Each number is 128 + 32 x the weight over its row's rms, rounded and kept within 0 to 255. Layers, rows and columns count from 0. Numbers have three digits each. The size before them is the row's rms in percent of the matrix's.

# layer 2 MLP down (transposed), 768x192, rms 0.188, rows 107-128, columns 64-127
096:136105120153128177131136076127142079156086084137141088144120104206143059102161145134113154103138089131120122147108103128115114129067127133169129087099082124098133098157134120185144061158051113
101:101168086161142173172110093060142159075157153115166118175114128120137108116137188122153123145179128194065094105137106160093118153163141110080119043102106050140180119116122147090131079161197099
099:128104128110171101081157126147131191112143071060130058147175090116084138050134101166121131148177141115125163090164125096147097105148119137155122110090141128147144098065057159123130150122135159
090:094127109153140115148151134114128122115161154148091174139101088134075183093093061134128081064143138187150103126127132153121114111132083109080189118165152144075110096117171088123104109092133120
105:103058149110105130093111141104192143147093122116154174125122177085058139142128107129180166065134113099104078124137185144105100132145113125100158139142128125110126094080175089144103082114097092
112:116106116134088146138109163174122154113137137185116157104142121148108108117123146075131138130148039177154121125140132175164140145123197122107097039088078140117158133065119131138125145154135120
090:179142114136161136165117107114131109208112129106180108117134079176181103185127120098153136175147123145082109105167179180115136150086119073167145181119164113165102078127198159106107176138142133
107:160094101153122144133111142131074146095160096159129092168144167107166167157116146151087153149066142121144135108175077087113136120134084167137119124113152140194130133137101121142093127145115134
095:160193152165104102214141142091110141073108139156144067116121107107151098156142148159084163121142211143184104080118123107107156103148118110158105109110172102125113154118139112183103140117068113
109:183091187085109112146129080149120107150131110120168148081104166155079138082154154122140195075150089140130114128111118099147116126144210116128177094127110130175099124193147152059166098146145108
097:085076089161177165171120113160184174101094104108113134082113092117125116127167121136114127080093206168123107130128122120110143165081135137127122115086095108150113132119098158111035123083134130
098:143109174124156168100105166073179168164168095169119094135145103139130149090176145116098087110107130129188096141173095133068108066164113163123117164159175147151145141150155139108158139075136112
087:125153072134091091111120147133140130117064146166122148101114062198101142179136118123122154131153086137159113100139101121121124153090116181143123067078143222106149108191108124181164165166154144
092:143093155096147106123077189160212178115129126158059154148138178124109137155098118128103130111145115068131178150105158134188151109138102133118094113099138182098151105109127154149064107104145074
101:113155125105084120125094162106109151104129139120106066065134081132126172048124107130115102115158141071105130069027101127126157139085123154104100163120081148134085140126143109079147136142176170
114:139105159133121183172110168166160079159132133126124149127111126137150098139141145095135078092138107135147054100136145125162119127097132157112094132126102129109134150139174105118137155149144125
106:209135114144097129058093129140102087067150070046133073073091173131119171096169117143116065083135093140104081110119112158164152158081152107106143078151108062140190235100139143120177140142076133
111:130185108082106113117223153066104060111101179120150129135196083116115238163107124134124175082128105108117093112137109132119154148148134175175086068114162106149155152162144077066171061130157133
097:097155066089117144121108136125095128103099114145111159096159142143140152162111120145099053110132114090113107127156205113107180137096146127198111132183048169142062104105176116132103098114118113
108:152115095078115128094086080128174041093146171156185140135109080113102109160104163099106164153162124118114110147142159148183063118149150136111107141168087101165151056146089091156138136136125164
089:080103104106159119147175076131097174119107165147145169156116114138162109118137152142132110077135119156105069070194142086086148116141186137140121184138135145117103144175090156187136087090136127
102:173109088130137161166105126134126108093081112041094121086110073134142145117154164118177147126184148103178153165134100110088146095129183112128123127163097088110171112115091143148097176166131172
# layer 2 MLP up, 768x192, rms 0.204, rows 108-128, columns 64-127
088:083146091147158098061072093144135127057076112131172091154092164082139118079116122202150142172067164088094075143168145177175125108169084148142167126162114093140132133131093097109160178143093180
101:189175119133075100110113133146171081149158145170141160162062150162113109127127149176144134108121205106084099171159116121131088173073154111207140147117117163123087109165149205101077152094132133
093:139062116152094146228129116131072132144120151075122113117168174129182090142094143119100114150090075137153121150120114139133125155171142051174132106137098136106091141091135107115203199146128084
096:117147177121136156126134147078120092081142115135138164129154131121120150148125136164134177169181104110131140171072084097102208136124025189142119155144096174124128116149148167169169120119113107
104:127089071167140138146126159207141155152116143085116118106121164124105136101103132106146144153122106170085126132172171157160057130153158130126130116133132175114164130055123154156095131148202071
097:125193177131094143134130119153107080146144123197110127129116128120060117128167146209093110137112117120148142141106143079119132144096138082112124121106114194106093171158104084091156155143138165
098:137164107156131118125155117115123092210113159174090041100187119096154128127162067124120146113131133108161118150132111121101101145136149161093095142111097130162134108142136106103109195168091064
091:128163092134167089163117099184109142131180153128141141113103193081206154152159113103115158140158130097088104192136132129135066063136063092106157086109182080134104102144112183136113114163090099
103:103105124150113103105185102082132135165099146104127096158051105137119163121091175133085131214131154072156123142095100083124141155146130110135193130155127158120147127142103112115105127145129108
100:145119115104117152099136152147091163128134141161066192136146182137160199136120170134119143167151123190131119169133152107154153102065144085150158139155118128102173143117167095124094133097107109
094:167121176100136122050143060112163102097154107139122111106123158088210117138161110114130084113111181141109157078118132092127147094120104156125113145133085148166098141149079084099185131111129120
101:100169147111185143113081163134066147089183158120180171157068132097193094125107158087151128047141085151081131112119081064185125174155164146143156169150052120129156103124109150106106091138123098
090:156127136133108108071118133117091073188094064110159075093086105082066138113130101130173121077080078146113098166122166161156114154113196124121193097154121085176116179166142163127133096123073145
098:132138118188173145111186102133111162086169130096195147106150126096138183129170110148114101126114137167173156094191134176122145100144148081131149125098130157120145129098143180142137085136107084
109:120096170146065166102113080130127125178099104202114113162139112194087144143151126123203118138096101135129093121177120110183137098157159145092076133074200159109122109131134171117118153118084111
099:154167105131139101046133166097144117066163132159109157132119207095075103094153116139093168094156143100125135160102097103131137142208157151116140139122115098172104093179099144149193096122145089
108:070104132119096106078104124076135077175205147136136163088153173146044182101153138139108096130132187136141061096146146134183071123132085118161086156143118115144150147085118122037106168102111083
094:098108098188056112159170142172161107119136122141074140137168121177165156121165129151122107119117095150111085122144088153129091208076144154123148110091143126121134146082139102095160072121058115
103:141126144129168113114115167112158071119160133138109131151104158143120099083078105132138158104116129092106138132136158121104174128118178110124130121112091165119100100117181179148111147157175156
092:141129141109142135074115193132124117088083103097099097095208140135142064090135151143146120151121128142143200128088067187118089181078097108124106125136121103101152145123152082094119074166091108
087:078118113154110167130179097202079151150128199099152171093137122099171167123144137151112163153157149118106140130101150170139165157105119108114073147113151133120154211071151113102135125187052119